Weights of a small GPT-style language model, trained from scratch on English Wikipedia.
Size: 10 layers, width 512, 4 heads of 64, MLP 1024 GELU, vocabulary 8192, 20.2M parameters.
Architecture: LayerNorm before each block, learned positions, no biases in attention or MLP, tied embeddings.
Training: a variant of Adam for these matrices, 503M tokens, 7671 steps.
Each number is 128 + 32 x the weight over its row's rms, rounded and kept within 0 to 255. Layers, rows and columns count from 0. Numbers have three digits each. The size before them is the row's rms in percent of the matrix's.

# v: layer 6 attention value, 256x512, rms 0.0267, rows 29-63, columns 384-511
# o: layer 6 attention output (transposed), 256x512, rms 0.0266, rows 29-63, columns 384-511
# q: layer 6 attention query, 256x512, rms 0.0251, rows 64-81, columns 384-511
# k: layer 6 attention key, 256x512, rms 0.0258, rows 64-80, columns 384-511
v29 094:123120158181119090149122106088177156173108146165140140129100116115021133135119088155090108133147095145142089071111143187063113152138166131172145117088135138150103142129100126109118149104162141163074104083201121144199114128201059119143148082114209136082153135086065099118128174129210093172119191141095148236097130135137133100148135206099110167164142091090143099128091188117146183144117
o29 091:093145107182067103130128105106150135147094158161097091117132132124117133134114096190118089149171128110095099041085141157094100148166141143163186118111114098155140126112084111133156175095220118181111092066193125112153129165166073124111128107130168104142136158139054069092128129072174091106080171112089127232067138183132133073173167147140095166178100137114145082126077182125111170132124
v30 098:116165082143149143130103140091170115155094107079095114167164151157105086109093146123141124214066240136130126175114121101167111080179166078142094148126185216110150041098139150120149164111153152136128184134145136150090126157153137132162151088133148125110140136132117087105110135148100097150153131148161140069232104101042134172162111122134149113071126141159169093143158150109073192142127
o30 103:096150060146086138115104142085132130144112063096108156172132128132114083120122127108063135169095218117136152174094122076152110078187103034157159209166135215123136060109154145116089162136160130128096168166121119137094138128135130154122120108149170150101126151138134125096141156104092117142133120136163100121207121121066120176125100136106158124086091139140148106124157131121118139133130
v31 098:148152114119082179132095128114128159162086108174135110184127121113134154107131115133145113128128090143125141151159125165119155170135139148138157148091121103157132150146098112068117143103076199116175161116170144111091136083094112125147169139083071153183082178084199133122141139125186111138098115172114112120119166111138124141157165110088076123179131183126130133165099193183174108085106
o31 098:151110141105116147149111127106161134150073145160116140161147125147134134068134121154107129131073133137121159151149093119113146188126173141135116150051155088153135168146126157119106115144079225082181118100104155072111118042113112100139152129148100146151107125129167090127103128119162104144082141150113155093141089143117127168140112107118101118163130204141114112154145140173188155112145
v32 100:186149134110124148181126117104101105080074089174082095102157106176156089106112090161112162100119159072112109070098134072100082103144087123121105117131164172166134182087108104163139133085190108086117105150112146104141151122143113104173031089088130169132151093142132093119154174093115111142126166152172139060117166151108118152133100174140095139103158088136049099101126174100140159109179
o32 098:179157109126106128153091137077113122098120095145143141123156148150137108115101116111148156136155101115112153042076155099111091121187064117122139153103092135144143197050098068156122121125138078087179148139121109110150136122142141087146051076102140160193185115144127098103136178166104091099123161142178133102124163167111123118128086161150092105088141087181106116094147171155098161149090
v33 096:093104095175166140134166139113127167105158091144159086113128071148116203128165162117123200108179126097103131102139124140145110082118115161107148087111194170114115125089155083147045216113134141144141115098142177106114151113102094132146117052141157164089108137087176162128223103045061098089199182188144154069191115114122134098180137109116139134111126172098069127083169151160055083126173
o33 092:090158076203150113089104130105138167106173085157134091115128073132048213138141117106084177128175123108143125117163100135141111113119104143118080099162136168112116127096192133147067184101128148131104191139159178131068163126108078093164131079144134131089147105158160126080174114066101117103212149117142097126142158115113127054113176116144105147081111112112099158115167144172118104132120
v34 096:106128136105138158129063163134132103042116151148113104162133161167172187161141092090106139061114199168177124156142112206143114132077112126093129126117121105172076169148117155163114154125198187130138187144174103127115167071143096113071119152143161149139122086130143133168158154107139165155097085125032118133154140170093121153141086093072120147092146123101191099133099090073186149089158
o34 096:077085058103122141118071166088145102070092097161142083117116170113171162159124127107102185106135214142160163119149138179075109125123114127089128117102178113161123171171151095156138096142178142122134187123175101148124133081129120091110105135100151117157172117162148119137137116113134142130088096105080152112133158143048098143143100056111102062099182149102203115150129112097152166125093
v35 099:130124054114076142142130102123125140102181104118119128150087149144121088114081111110135167112119117125124123166134121112121096146124155097151088145145071144133116066086148165043152116113110141151086083139118073146064161113101140104136111205110157152125149154148186086134089132145172140090100138103123183114175115107099155101114143093123065137116123111095086131141115075200152078174115
o35 099:105136087071096122104136121107128204129120081095134172153073105141129067112125096113162174129080122169088129132150129125110140125136139128153147140162164121122167090097113187035149132120114162145114117141145082158126133093127162129104087207087112139155138115119166082142085130118139150111066101132143135132160100124110156060123161078212138147125113114065073164111129104137142099156142
v36 093:126139140095137067147079113161112117141086177162161121104142117153154178103213092153139084096139102112146145108146115066151104122062097068155140175140143197122083079100131107098145151126165152093140113132126113103159108069179100107201123154126111071158100201108117138137138135151190110132094138089155060160164156147052129157111137122161173129100150116111162118076073090063158151116154
o36 091:103123152075135073170088072176139124151065145138143084104110120158165169074219101167182131129145087117150117113170122052152138154056114080154179157163158151081104131115128169078103143155100123153151133108121154113132108108161095102199120088110103189173175138171132130130158124159175126128118155082144141150142142123076105144147126132129164157114174138133176108069095166083118129113125
v37 097:175132125085159158166149136193118174118087141107144105111100114147068128173115153189102119166114192101137107174115095133116107193141084146204122085127120090149118083142137141142101169129113150134122143140144131176172131135113175101106223179110077149154103086107136148132111106101117111151130157132172195172114156133131134183159156086120099136160137178098128132130123138179108098140128
o37 096:166164118082146191141166123177105123097042157129183150132107095155130097181155147130154137168117162073187109181130169134144131171147114127185166094135134125175127078169120148120123126116143123145109159091130093161154108104146173130077190182091124098184123093089117162131072118112121112122187174087115088131164119109153119171221178109120104135121068187084161143150107111115116077188140
v38 093:156166123156138136139106138103120096187113168090113105105236115119117173097129083105103065109081097163118120108136162179063100052118109093096101183157191127181129107084119137151148173110096142152100162145100141119189111131086128102090087122125087079183160115146149181147149166116127120140157125105161119140140121104079139143156145091127055076139109091135074192109145161157145083100140
o38 091:137084151141146144101090112137125131175119152139090155112168140182141163125150119147115062101084107145152108136127088172117105056142160102092093151196177088191111111132162056121120150118085155160091199144138115102141132145124120166096108091188123170153129107140186100172108181145120125161124116145210159158089115087121154122104090120116048087122078120115052189094125134132138103119115
v39 096:158113140182100127096099109111123112094076182093104133138103181099071134084140086098114157133122131106138147115171099089101092176165165170120114119101133112136114134072134126174119186145132139114091187129120080115149140156154062084105113116159094159089088096112079117117127173118118109097133135108062055075126145085136120140094131164101152158161165221094135134103182088132129137104142
o39 096:134121142159145124057088140073103184096152114110078129145070196148087163120159103111133137194154130142124141154158174107098119185153151146090071078163133122093081115080121151152107141089141118131081155067106076138165152134113075113108125127126125116116104065181104068046123134146069098109142165104105179114092127118132105112146107141115141126165167176044139134128135059128169111105116
v40 097:152149121162155118100163151133141132199142107161091057140130181135123202032150119079113113082098085151119152178097142176139122113113102096137128128112092119132098165105158136180143178100109102107121179157112184075182177145153172138103130105081138195109123127182128110103127139144024158111166087151081129110160105080076097119142117050107117149101186146137195069120167127151114103138103
o40 095:155098113154155097109117141137146131189103089165144038147148155141133172072134123105086102061110104128126145134129113190106155120100075093166138106117083160128083146108146119144161156096151099113102167138141134113206210120143213117108136093146160160145119143102111102117128172159000116121187105158102112145139098093108141096079135094096114155111202144136156066114150162133107116137125
v41 097:132068138106118193129139098140072133155145150154068149132085069138127163171170130170130055170158124120136104130137136137146156116123133172097112157097088068169128174099138135113085095080103094145136170130146123163150144157093184070123134109152079076080178164141144081144155164173191089120146151130052156131113124145082143066103137125143130143125131118081058059065157081107114157152121
o41 097:166149119114091183078111098150125127138146148194035098153100088120152147106157129169127065158182115128165112129133115129091138138125120152102102129167081080200113165126169121147108125117126077134119121088167170121158155128090176133142107114139153127035178149110162136127107193143222082104128125125108114116151106176068150084098142120157125091149128131069078051115215082167149185114119
v42 094:216145175115117090116124104165104138129098141061173147052057106134159099112139146095140150152149096102131125072125148067135114089122097075129131132165056175174104112106089106135129108098130089122197075164165199161139159140143086075093132168146146168116147121163152120095107136125093155147168157130099120137089129075060119138124166154138135152124177133208163081191083126123153066060129
o42 094:169187164114118072148164115147099122106131126088130153082053107163148107090159164114109121158141102102149102076113080111135148068114167118094129107144163195141084119081034097125104093065096089131169091127150189138165184108135121129112177133161103136106124156114175116137105118111094132105169157131135165133086133141086116164122139163173110157113144126190125063116105051117158113086102
v43 096:085133088141107092141144170132131139221117092152110158131116120090130100123160140071141155158076121102147117090149148071115099120167118159124146117111068157109103108146113135169093123140177193086134127114087105212128128178120126043078102106117105133124132104155111153133144135169069145187170151098126057066118160166142127088116133154098127153117145061135125115071138174148106102146115
o43 095:141126129155111098124159146097109130230088082118098114129119139138109098098173119106149163138118115095149146074141130069094123126160123180124173114100117130137109111160142108190103152129166178092135075123113155193147116183074159104132091116098113163100136066169122135146161153162060128112126169131131189086129110146129118108161147166101137152115144121143166099076173094119145122144115
v44 095:126100133141104126144139130156114125090159178102172096158170135064131119105107124114154174188083169090174113150100103173117166127073118106151064176135155108080113104124109111120144076076207206123131160143089110157103154078190155116096118171125123127087122110102144104091129096133122075084116157137119197148126178118222160157140107041071155121147145131036112099113107176114068166143098
o44 093:164153086142129149166080137066108140080183145103183072155108147077120092111124125138133149169086163112194118107136129147119197135083115118155176150111123150105133073152090087121133070068193158076114108166097122163112142046168186111099088106146116150093117129122120159079077140145140057101123146116102110110116128123215115199133118088133170141173154105031120112103071140100062125147129
v45 090:149154138075124120138070113144131125132139124156129166077113137093064052165106090114145157114093125163167131117102109132131125181134147108166127099126143120126172071072113120141130157116117133174089081115157155168118119074075157159090118168119114112167168127119205106065078179121137123102108102156072102150061155138111138135128159148104184160122129209143140156158172122164175146089136
o45 089:111122140096096171076064139162165123127149073090112141096089134101088074145132088094091136134151154186185175126097133105162140144113161136153117099147059158137156095097142127119090148152108108102053078138159135195097093075105131115099117162134111151199133165116155112139081200132162103153095124113080118114083155131092083130103129126118163139107136160115109202103121206114164110114128
v46 097:138170106094084175114129097141117186136148123143106141161164134175155079127158107202134130060129154148114129111142105041152132099176118127172137136102108148120092188117094175119133121169073098172156116094163207100137133082136130145118093156155162200082118170126113101168061147141075111136159169129210099168189091144099140125149166140142108127064108174186143042142076146092158157102115
o46 093:144130133144105171058135097136105169187140136099078120148135129160139097113169114207126103100183169120107094128137138093184156086159141107167164148111116134163058237126131153098135107122090077182170135102193161104132155100119106107145072133154140143092127140155144097135077183144132106128137136123180115156148137084120075117078144118129134126072079152169099047101071129113178139130112
v47 096:107120112163109129166115174110138103141130121109071188036202124115180105097173143097137126138119058095137141110158116165113128140157112154128152150117121230157160090144126125120143086085097175141118139162136079069100192141125162133082068129147125130101140080130182145121159100137075101131151120154198145138097183089067138131088083148096147122109129132145150116109144113144108171102130
o47 095:119122159186161111181095169157104162149139144125077197035185097120136111110112135076136144126192092152116134151168123168121073136142076125121105128106121217125136100111157125109149088125098138097129115153112096079124189126116147171069093162145107099127145090094175167094127090162094105095126125152144128149105138105074159145107113150083158156173156151119144145108146113145096147083103
v48 092:087167100063045103164128057121134115086125119066120135152093124122098164104100129168154136115138146140131129159122155155128166100155112100141100087102124084108130159172146141238078176108162129160094145153097067056106097149082127094118148131093113150060093138126114112104118138161108175144125098091109132110113130138175120099139137160127076128077097090105068057082108128183097065210166
o48 089:140128138071105099136130051150121108115093119076149125139080119112148136106085139192160150146167161128102146139122111168062183067128096116134113074129183128118119116133093167188068187149181104209094119113117113075131120157084095145107207109090150176073067117148087099120076117163078171103139092128121100155144141124152100100113115158167069090090054102087057110122068135114079075214106
v49 098:134083153139093182168158141133126146092157146126146206113100119153140072121111115166116157138123234127097151093108097109180137130109128099093143119149164130130129065143146153143182066046114151093151151128089121125062154111107062095115071173093129114155130143127130182121100144145182117094158079100081101139134139132152129103125142088069130150107152122127117146142081107151093178143116
o49 098:107108114136124176161092088114119169118153122133110206129143139113141091129125103137193113148098180081129122119138105110157161135130124098131111143153109084142128084138117201150178086069127176118150125102111096141063133141142081100125075146044108182147137143121127187153129169142162140075136123086090157151133153118168123109117205117095132054101142108187109102109102090134128181193123
v50 091:142106170100153126140087140118131163123143176135116148223190161164143041139157053062088091159095184154180110159102148159128184090149197130156126168131147070145150191081076120138189079166113132104087183164103159125125120137064129163142161050146093114173085129078107132157119134145152129139090086103134160117153163133173099123136132197115129132117081106135143149101147106106136127096094
o50 087:135119108151131134142138144135104169121128139134104115201163158136114009110112084084117097112077209141173103136089151106091144053124158135163115151057156076166184185098108105186163098131095114061109115112131137078120088152062103136136195037126093115173124161150110087115117133118117110093068081202120142082124138143155116107139127148071133129167130103123158165134128152106144092054156
v51 097:135154105143112158122057095119082139153146161142080133122147126125099116096117141130130135083168128180115147112170124119126121124116106126176143087154167101120152153190140183080137152123099041186074084115158123026154110136148097147063094099136154129066101118120152102162169115142124179158131117114086124169075117172150125144104145049123119109190094117122101077145104107065139129108107
o51 096:106133156138113168095080088126086114128128182126116120112168155160084136143074160114156108073156126132118175145158145149138147131109103081156130084127078080137113112151148139141142187141138090146096133125146154069154118131124081164090098138144160108077079137109146071161125129101119193180125100075094129162058144130139110100117107089169142092155085136126154083113075083091125120088147
v52 093:050131205160189135100063093073081137092134136157119131146132094109137146128143068126118133124177130158160141124148157108132088178181078121129159136120200155104100093104134082099135144119107105090128110089115122105077134094177121155148121126113165098138059137124063122102121168129136108112107066127135199079159124137108148100130119151184168094075115103142123109120178103158138159159089
o52 093:103166137130100121153057107142144165135110150157132108161135139066123151114152103131128164124119096096150139105131180100094090146204118155108151130138088148068116090139165120136134164129142117128162146106155161102116111140152089143147136106072160097135107189136096114153134131114102145093054127166133051112141163119080140073119110173179163131099154117142155158137136107153141155208111
v53 097:130113150170149147130053145159100110072060115182091146121114172141141165130090104187123110135105117136131154119086165150134195093168120182165117170118124041130104171181154148172138107172088111091082143115083201162139105139140209105092116097175081135184201100145149109150131114139127154107113093181138122179150134137122108124102206094088063144122150154169161075113162165081097171119194
o53 099:126070161106160158148066140153151098110079127158129144123071176131129160132131115192163081143141107095145103091060112175052206120152102187145067168114136055138120148155138164162180088187101152123113150158094216187126138141115192114120122095185145142189137114060092086145117137149139144110141137106139110141113113159092153099069169123121122110124163194156143132125175114140039200117090
v54 096:134164131137144127097112189117105167116105146117161112102140146127122150159187137132136137102078121134102163111108149145137155225109138130030109129132131165146155103153164115153105068131101157183095111121117178056144087128118101117208117096163116096106154119149120160118074086161108133090173135098170113135065097129118142108140102050104116132099119013119096183122134128143152146080170
o54 092:168059080202105111080136166142166137143121095046167089107139139118178133128190092142123134065148131170116135120140140116113110230133102123050142160137144144152175076117170150141116102162089141167086103073095154069123107111131144114163166113155123126083170183054106142151112081108105094097158126103140145153143078151122089143146125076082152138160107039140123176118083165189118127079092
v55 091:138126139118149198134137148142132154191096103144163096072167148162129131109068117222118121092090096151137113123130124086142148099085091157186117098100149105124122146084151143051097107116069114115112146121122175130099142144155167101166083079115121082098149192143075098074067112151151101155089129137148073164123103158156129147123149205056085134117140147125188170126159160083134097192151
o55 092:113160173103156177130091128105145108147131121136121124093163150113094119119100149167168092087117112133152102169111135090154181136117107171163113085093093143138130139101132089088151152127078104135112129129129140152097139141130146168204103065144107157076188165101130089071072156148116112091099109149098154123127074114178151125130128185098081120106127158101123144149079141136134173158121
v56 095:114113095126101157106132167140120130175143168108096120223114084161122158097144088191091045173169149166148109087155140093133178116140121125097136138137181116183105101157109069102162103123148105160136084119174127135114126198185104106158114148109116142134151114121099107090120160124095149108154109139089157101150115169074159135115118181127110105091165099099105106161148157207165125135127
o56 094:105168158112150158114104152155132139173159207077127141199080091139128159113094125165094053180166157135142150095148136086167140122135149107145120159143135150167127139116116152130171109155165114198135091150167142157157184189146136170162109113126129156143173155099108072123139140119074151172155113129095102088140069171077170096171138156118123118084153101116114072162164125209195168141131
v57 098:143138128143117170133203126166149153106154122138109112214154102119042132160127123146133164077104047126119132137139127069144131174163092076172101173152085172084148147139109110055094137139106099144137131129116135170118161147103178127118118131160128137150108091106149146107131119061199085145181151148173134134124158098040153108173177108170106143093126076152135191109140116074143135093132
o57 096:169156086134132179159189123134146150111148070140126123179133068149080130107115108167101118045109040094153154099139059043150135174155120105155130210109106139088200182110176126074147149145138095128134102054147119138135116174145180112132116120159154154150137084122133125116127118088174115109207158143173118113119150112095111127184194120130144145092138093089158169118163123084115108088086
v58 095:172122165151074149152120166115121063093141160191091130168081160130101080123139141143131167115148094126217116159079100142063069132157155066122150105131061129132128090101110123151102046116122116092141145118100104116150123166145137111106114145106170110169105133143138125136161099115171102122126131117234150139077115149196144081111136146118102103092152095167153176178087149122175104075118
o58 092:131108148154121140129120157130129126088150123153096093186132197167087075123150144128113179108148112108178140144090151144121119160150128076098122095095088165084130060103116147106122056166120141077157183147166097071106140155129114073072117159112111102150117112132175102101153150083126125110165131128234124113083129096183140085142118107092076092069095146160160161115115144142135118049159
v59 094:142124138126191112144098115102086106176115129138112095136142154109144171111139171162133164148147038103134128180101147050112061108177133152100125148122126175108092166192125146136099149159121136145107140143131122139163159177135113125119164117108136117201157136169109097122142127189109145145110128090100155141120134114141144107181134175184104148066154203112162147130166159108152055090204
o59 088:150154094133146112109112113132116111123113155157137074120158150135146166094126157180132130134170081121166156210107128030066111106185073167108145124141117190106143147158098079167142126127116140133086124159057159118120137177126088110147142136127178094172136138118078126144131141172105128137087108183127152162112152123154156173142129140181078173047139179113116120104151142147138091090083
v60 093:075121120076141158110075151113064114079114111147161160149153153149133152162138123181167177119151103090112125133103133137144175167131157146088166080139133160088131165154116107146103160099095057142127162162172164080162159138067163138083132080120170185128133134148105167107179130139173154112136138124154115102129136172054109170134069139155087138092089159116155089117122127105170130116091
o60 097:132103070084118144041099148131113149104131095165195116151095132125111127162157139120173167135121136056079106139117142128155155175143073138106085078120103147100112187134097160186113165067073073113102145151104126055143126120047211146123096059119173126166182128148109136116199108173161138094114113119175146138104141166090106181178131126112121094118109137155149115120156137099176156125124
v61 095:158156126108086111109092182082121189105131112115117109213167105138140123155144121195109212081079131102120124177132131061173124086145153161143123122130128151082146188108137158155127131128128129096099148132136143090101166134108112100110130112073128076167079113099147074160110075080093135133151138124125145171088105095164166145127113155104162122170113092112170115092091104088157189041100
o61 095:095127073103093136183068185096113184118172136136094110171168110135159132098163164169161189104096137129137142172155127076154113099158067158116133100137152155116145209111120186164150165141132143177078125136098136132104112108127106140136138082146108064154112166090139137150118092092095140145158152107129114130103117112182108161109129131062172129150101078111127074177077139097158157032150
v62 093:145065111089201129122159073204135174140174127068146173138144145136124170119119094093091150050106175085158142161126132203150087166078154098105080107071116108178183090093130115058161091022141104107167139128123105143197075142126243146160123110142082150134103134117100152173100137192180193119165175146137170112162133102069105122119158152069117151079141108067111120106131086163110120174153
o62 093:188084098096169126107178114124170128185142131098132162112107127126128193156102114100148147046077160119162150202111101155144096180102163080133080140124127136146114115089099137081149065053149122120174167183170101097168121158134211155141132093142103137114177154146118147138103148157181142103129161150133098090158093117105104130146090125111102174093178149097191113143165126150115096128140
v63 096:177133180177128125169110151128083083123197096131118134118097065151099130137150061091136180149134052137113119191070124135120152128202095146149125128120162164117144081118143165105153126126186194132163114101159075047174159144107190112151106128138106090063088133092139161164093150118121147180138185118145134161046114145068132105151148171084085107101126129157089082127122073100134116048193
o63 093:186111150176147118116097164143110061146153179123177123094088063125144121168110080092157174133115066139139138151060102097114113137153143163104111149112166150110123086103133169074180146134214187138176128126167086091148151147066177154145162062151104092057110163162137136200109143117076140089118173121159124155091126146087144127102154138091116123101138088146066086184114114075164147079111
q64 100:097173135142140065086160140164157120122099092142136111148120140077136134166128168133092168145115155118107121143107165165127102112121079109126097159164086118142144103089137074149115130121102136155174086128135153121097064100096116110140114161150159079156109147117138117083135095170112110086083142139166159125099126094124140138112094115133148138131162125134158134117120105116203132098107
k64 096:098164110124149055108111154163158099130116124166079158086096120120118093093160085068138172114121150135149097146128195133108157111130076152133113094113117179135149154122179146099112118111134097127177159168090127144117133089115173105103092136111139153116158160088157119154111145123090169126111147150148143152065077083135101127164119162182141177147159132119098126144182156124135120073119
q65 108:146171098119142112110074118062086154131134130124143169112125113120125119160129135132093113138135150169116063080130091169115144131066126209087138146124166129157136126156129140097164128106152138104111081182089130133150141152123146155190130112141081054112129129040146130129142113111111168148124156136109154129111095126112145156117105132149124131110168095104049144132127139079138085128095
k65 107:101125090151083111138124127144194123100133128069130075099122139154117115146132096126201148165134122184149149109136068079100114107129123137113127144207169138118155163109168044106169079134108113088118177143108095129164144123108186180112165157129093133073120121045120098165166090177143155117156100073077089104171135084132141110111174169159110070096157126097139141124088118145132147167091
q66 092:137152117129167073101178205149091151154188142063135125092107145161110112184081131149139183132145153084126103165081085116129176124101170185116149129143149177110126071143116108147146071087115106073130114155109074079115129141124170121153097170122106068095130183060106107171164124184123105159145141185152080144104082090145115189131138119145067150073105162110107159114095175155095182112138
k66 093:124162145119129075058087137093167078171161142137151154102146114125093125125132111098192154108168137138096107117166099108108134115111166070128162127170129137059131146090120120094074141159198164089115133163139149115165182143126112120127110085139136132127082130055142087217165105140147148171143154147101114161146090088103153158170117141123160079189121116103122187097040129106213126136134
q67 091:157161068144186155134127123102055118106101091121118149183095179117105148148108124127115090166161136113180111097110113080191084188125112138131102116130149075061132141110126136073139154156178125144120155125141100078183178183100152085066132161140102097117120162117158115182141123137132191122102138186129116163110139161160110159144121159126136174118084142158090100116154142104165155135153
k67 091:136185122194076179149134175118065102142138171150109109124101077165090111088093144156132117156118121110120090120141096139163062092146100118153107158193160076078150143108099077097148095099177083125120114119111196143152191178118081062076101109138096147129119158103104149132136088161143142137069142172126064178139099109141141170048117122154116116189143107144115130132101080132149106069118
q68 092:113113100167137143132154082172139152107113119116174116187153135161083135133163141112114102083188146126122112199149125112165127126141142127075150147084130123162135140076115078145132153135112161166071104094153191139120111125037155121116086098158215177127151099141099096146088156177177138104147085143157171152136175081164073148139098145094068112089115168120106108166115109154088133102127
k68 096:149131088085132090115134108088099134112150101098207113098114128094114124055132171088074152138093115108155148154104076118120138143132136101103121180068208145121144136144115118114183137105107147200108098026144102155135123117154103164137129125172141146131125147117147063122117149151124150139053115114174160092093116081112141138156098149104131148141111095106114154147181110106075122101121
q69 093:105114048108147136205100162074145094085100121156129091089082114113151185114124143090154123131119110118112119143104167128122166119212099040147101116141150108122151113108176104116084130119114135182195182099155105116108157102098170141176117126129164202146148062154108157140138137189088132142199114104088226148100184107178086099091140162125151167151102129070194140145161140171093141078129
k69 098:146147127132132104064122123122100134160092153143107134158119122139159128141121110122097087121086131079121152159129164118068130121146138171089159114044223112166114097120144097130133135103075120093131091135197106185142171092128135138132209138137149128169116124248139075133161112108131073125096116064161218176070131138111161058182143131182138177142100130115117150126118159156123138086119
q70 099:144122069154123122138092134142163143107151146126118097087101179093192162147100121116099125128136113089144179182081131190148109150088117134171145132138149117081169174078127099150184146160136115207110168183094120092160106117151120138093150148117155173120193169059082144113107088175168136169126079146094133125149197131083066123126148146165106147149108135155134083044105145062107078150137
k70 103:131131099168107129150081128136183132151161162127139137099118120149087106115108141094182069200150066120103158182113155140152096155148148139113133110198145113119110112053132095134255127104165119130142080181118160110133197139138147116113135097163148179148114157153097170140151121102117143157086119117153146163104149153143163109131127090177093175121141171119109131207148099105058142112088
q71 095:209079141165078164144157138112136122143142150100101151126124141067189076094164174109160100142162166189132108094089105129055087130092142107146079168105132170128098135108159147110144130145057088099172155098148079141106130181077206138089175151054154104100154060166127049133165125155104150154172129072072147085178140119130127037128116158110082140131116152098122125170108182166088080144134
k71 096:163124169124105126152088089138146137097151138079114177122153130155142127154140106083126098101190144207131131202126058090090137148134098127158141071129209127086135149126079119080192111190114125131162156116151131114099149120114216068111178117165188086144125127150124110132126140125173112124169126112152147097198157203127078146111090103071151061123106091122114138157160179139152127156098
q72 085:151094088131167088119111150166159175114121176105136126142112154071158105120099084102138089122131121124159131165138163125161153152170124079161114085148196161173154121130160132131157136128115101077095083064102097150095108148169179106189085080169137100120142108121068081069137160115121127138142086121068149175171214119123118143160143151093110120166131095082120122173202107144055196107072
k72 088:103081104098026131107088126109193166131158114135153157121068114158147138092187139066103124089098140133141182165151227100126074111105176124107066109114196127112107089127099087126119146135052130104101131101169144149110084151102170185138118164118173093114091044255107145088182136175128099160159103086201158109078148118174167129093128136126139148151142126110119094167119092151112144123124
q73 094:130174121114168109142168113084085099119126174151151113146061112143123163121121186094141099121145129129161093100137085104143152163113096126112173149209117157115137057168139161121116151127132071140159184197145055162085121145046080125171090141170120067133141149062124126120189106112162068153077073169097157131139146079172195181163117137135110140116123117124129151074127098148149125081152
k73 090:123094128157111153062143158154113135165160070162147084126089166185153146143108106171172115163112165136174099097145096121140126088140154099137137144128144128106120147149130168121183075113071128104146111160158151113083102140096097097161101141207174113099120179113139097161169110171153133196098157121110119143161059109108132154124150148182156082123124116166110103090084166176144116102123
q74 089:140138102141158124162136148155167153074088140115146160124125130132128188079121144134064144110091165126097144186162101117160171055133160179163157144134157142111169166117093131104146106149100145143159152086124134160170113118127144200174125111097154124163136164121142185135102153158092073131108117111094094092103129144088122136181060210087173150152169196147107159068184082116123127103090
k74 083:169108171181064150165109168056124127151088095161126056142132097164149127072103145088104133156155154090115159167098114083171100117110181133127106106090137107081161138132123110143113114113135072116102127128123185113163099146156100177103060129135160113080174159069140103103152114176112160168080137101154141128130089128132075150174057149170084201079188144065121193121164123055198114133129
q75 096:131129102110100063125095120072126076145175117084150123162146147141136122163117099104158138127150136104191148078132100139017109130110115116105154203174084032067128100134136082129121162133116144136158063108156195138107119117132060136122109145052129130113120140121093131124112094119133120091137139140117110113144138085123137142153156098092119133130197133122051118108126147128149124128117
k75 097:171167126137160128053150150096170120123131087123146106085163131145191145124141166127095103112093092137141114132115052127145149136141137122092188149088186123102123119149127088194169106120083102144129138127174188158168159129155156139152120095059117084093098155106167203130141150149152109172079122132125027134120045122139112126132077138141159220157163130103092095105097127148143137151087
q76 100:158128105100113104198073064162104187132198054104105120155163118181147167120124130108135125072113158143119143058160126150112142127154116084115092086061121132100104110108081121194188175134120127111114131119173159137135165120080096094136128119136136129164089142208140191120107117120138162113108133138115076220137177182137038148157152135107077130092134157113083112155163075093114122136209
k76 097:112188123140092119141134121126135156097185144146088103158142106140117108134104169111124059103114118113143138127099118134176127132120074097170104145073095120085096149050105094112192166070118100160136142181116101146165081101143123126117069094149118119175161118198169095116115110126073104143117119141074082123111185110143182148104154121095121090126112169129140172168241091138124081146218
q77 093:151103153107161096138184145154121057160102147177085142129077143132191117154116133064108127098124139088120127125124123114177174151134173118125173121155177121180089127100105163120150100120168090101095101099108088103108146130148177150193086141123116113110097111101151106134190136149128104122204077126151156070125215112110168160041183101096165115154131095100123154080113084156125185108074
k77 093:100135122146108103166127136191121161127156142111209139101180127108140175134167085109112138169114082110053142102134116158087139125135169151146148159115151160123079105136159139140089128127146178160141096167110080121137083180127124027126089114103181131110113106053145146190139131136140066164151127140195172079103136080143149097121095151146116157138098106098136108054090172135178187192073
q78 088:156192163097155112154108119127137142145139119093164173130102090167137081145109107101161086096088162119120104103203078109112199138138119141100079125147150203123097118176070154096169143115147135141142083147135103156161117125086078112173149092093110029122127172072099185165174139053056151107092139136119126113065158120129195106091127104081160082037113164135115135100152102065150149157143
k78 091:162147085179093132183177176159142133136129118140156118106124153126084087132121122170145113162184101122083106137125069135156124036108158076092215115124086157060076155121112083098176115097118140161124114096092148141138074135172142104107124142088175103153131105159142082151100153160120175138127104196077179097090160121117126122116161151102093041077188158138130155084079140090121088114094
q79 098:128121159168102153115107165137123130144158155112110129089149124112109149158093177159156144169105137124112057179086154125185109127109140140087093081158115131181082113141157114127103160154111134132132177134134132141112129174142162115140135151103163064140094121107191075118141104166054135102111130131121182082094120149094122139129138125118101099093165096135147092157125139142162087168118
k79 099:170204163141153111098127123106125130111156159150151137123125083118127124152168175116154158112114126125085101245129080125171141111154089140132111108163132146102095107104139128121047129128136097088111073157198182081115153147136142113132179093095172124196120138100104156087141164146133164107120157118109146153098121123152131127159026096146107166126190154129161093196184076101157139179108
q80 097:130208077123161051149084115110086114156136107092152169110075157104142137114132076170117097090165174110127094102099106156130177145106175143119160180130195142119145093118100162145090137123103137124145095149115129070134111112147072085171107154131119018122148136101125146083133155131138137147095116142137186085148173135129171150144066124145098189130179121145115124137211149152123159108107
k80 093:083151169149080135149123186129149153123174000076148150134110111162158158137133119165184126148092159104115102169121140122111112076110177150138109131154158099163102100153044115151096056166074131108118141154150164127139165126141086067159062131166100126099088119116148112135121116140188148167097139043089168140185091133160107106108073174152166136122172095143085134108083135158069143125095
q81 093:133164186140173132147147156163120133158096099140106167117098162125100126157117166175163117148164123130056088127157122076092088175101134122174179128213126080109137135099102123088111134159164148174109099169107153101126108146122137077103128130095132070171087146100147206111121145114105090098108111154167127114140164109116150080106070157145096145140131122119122136103109128075140145136137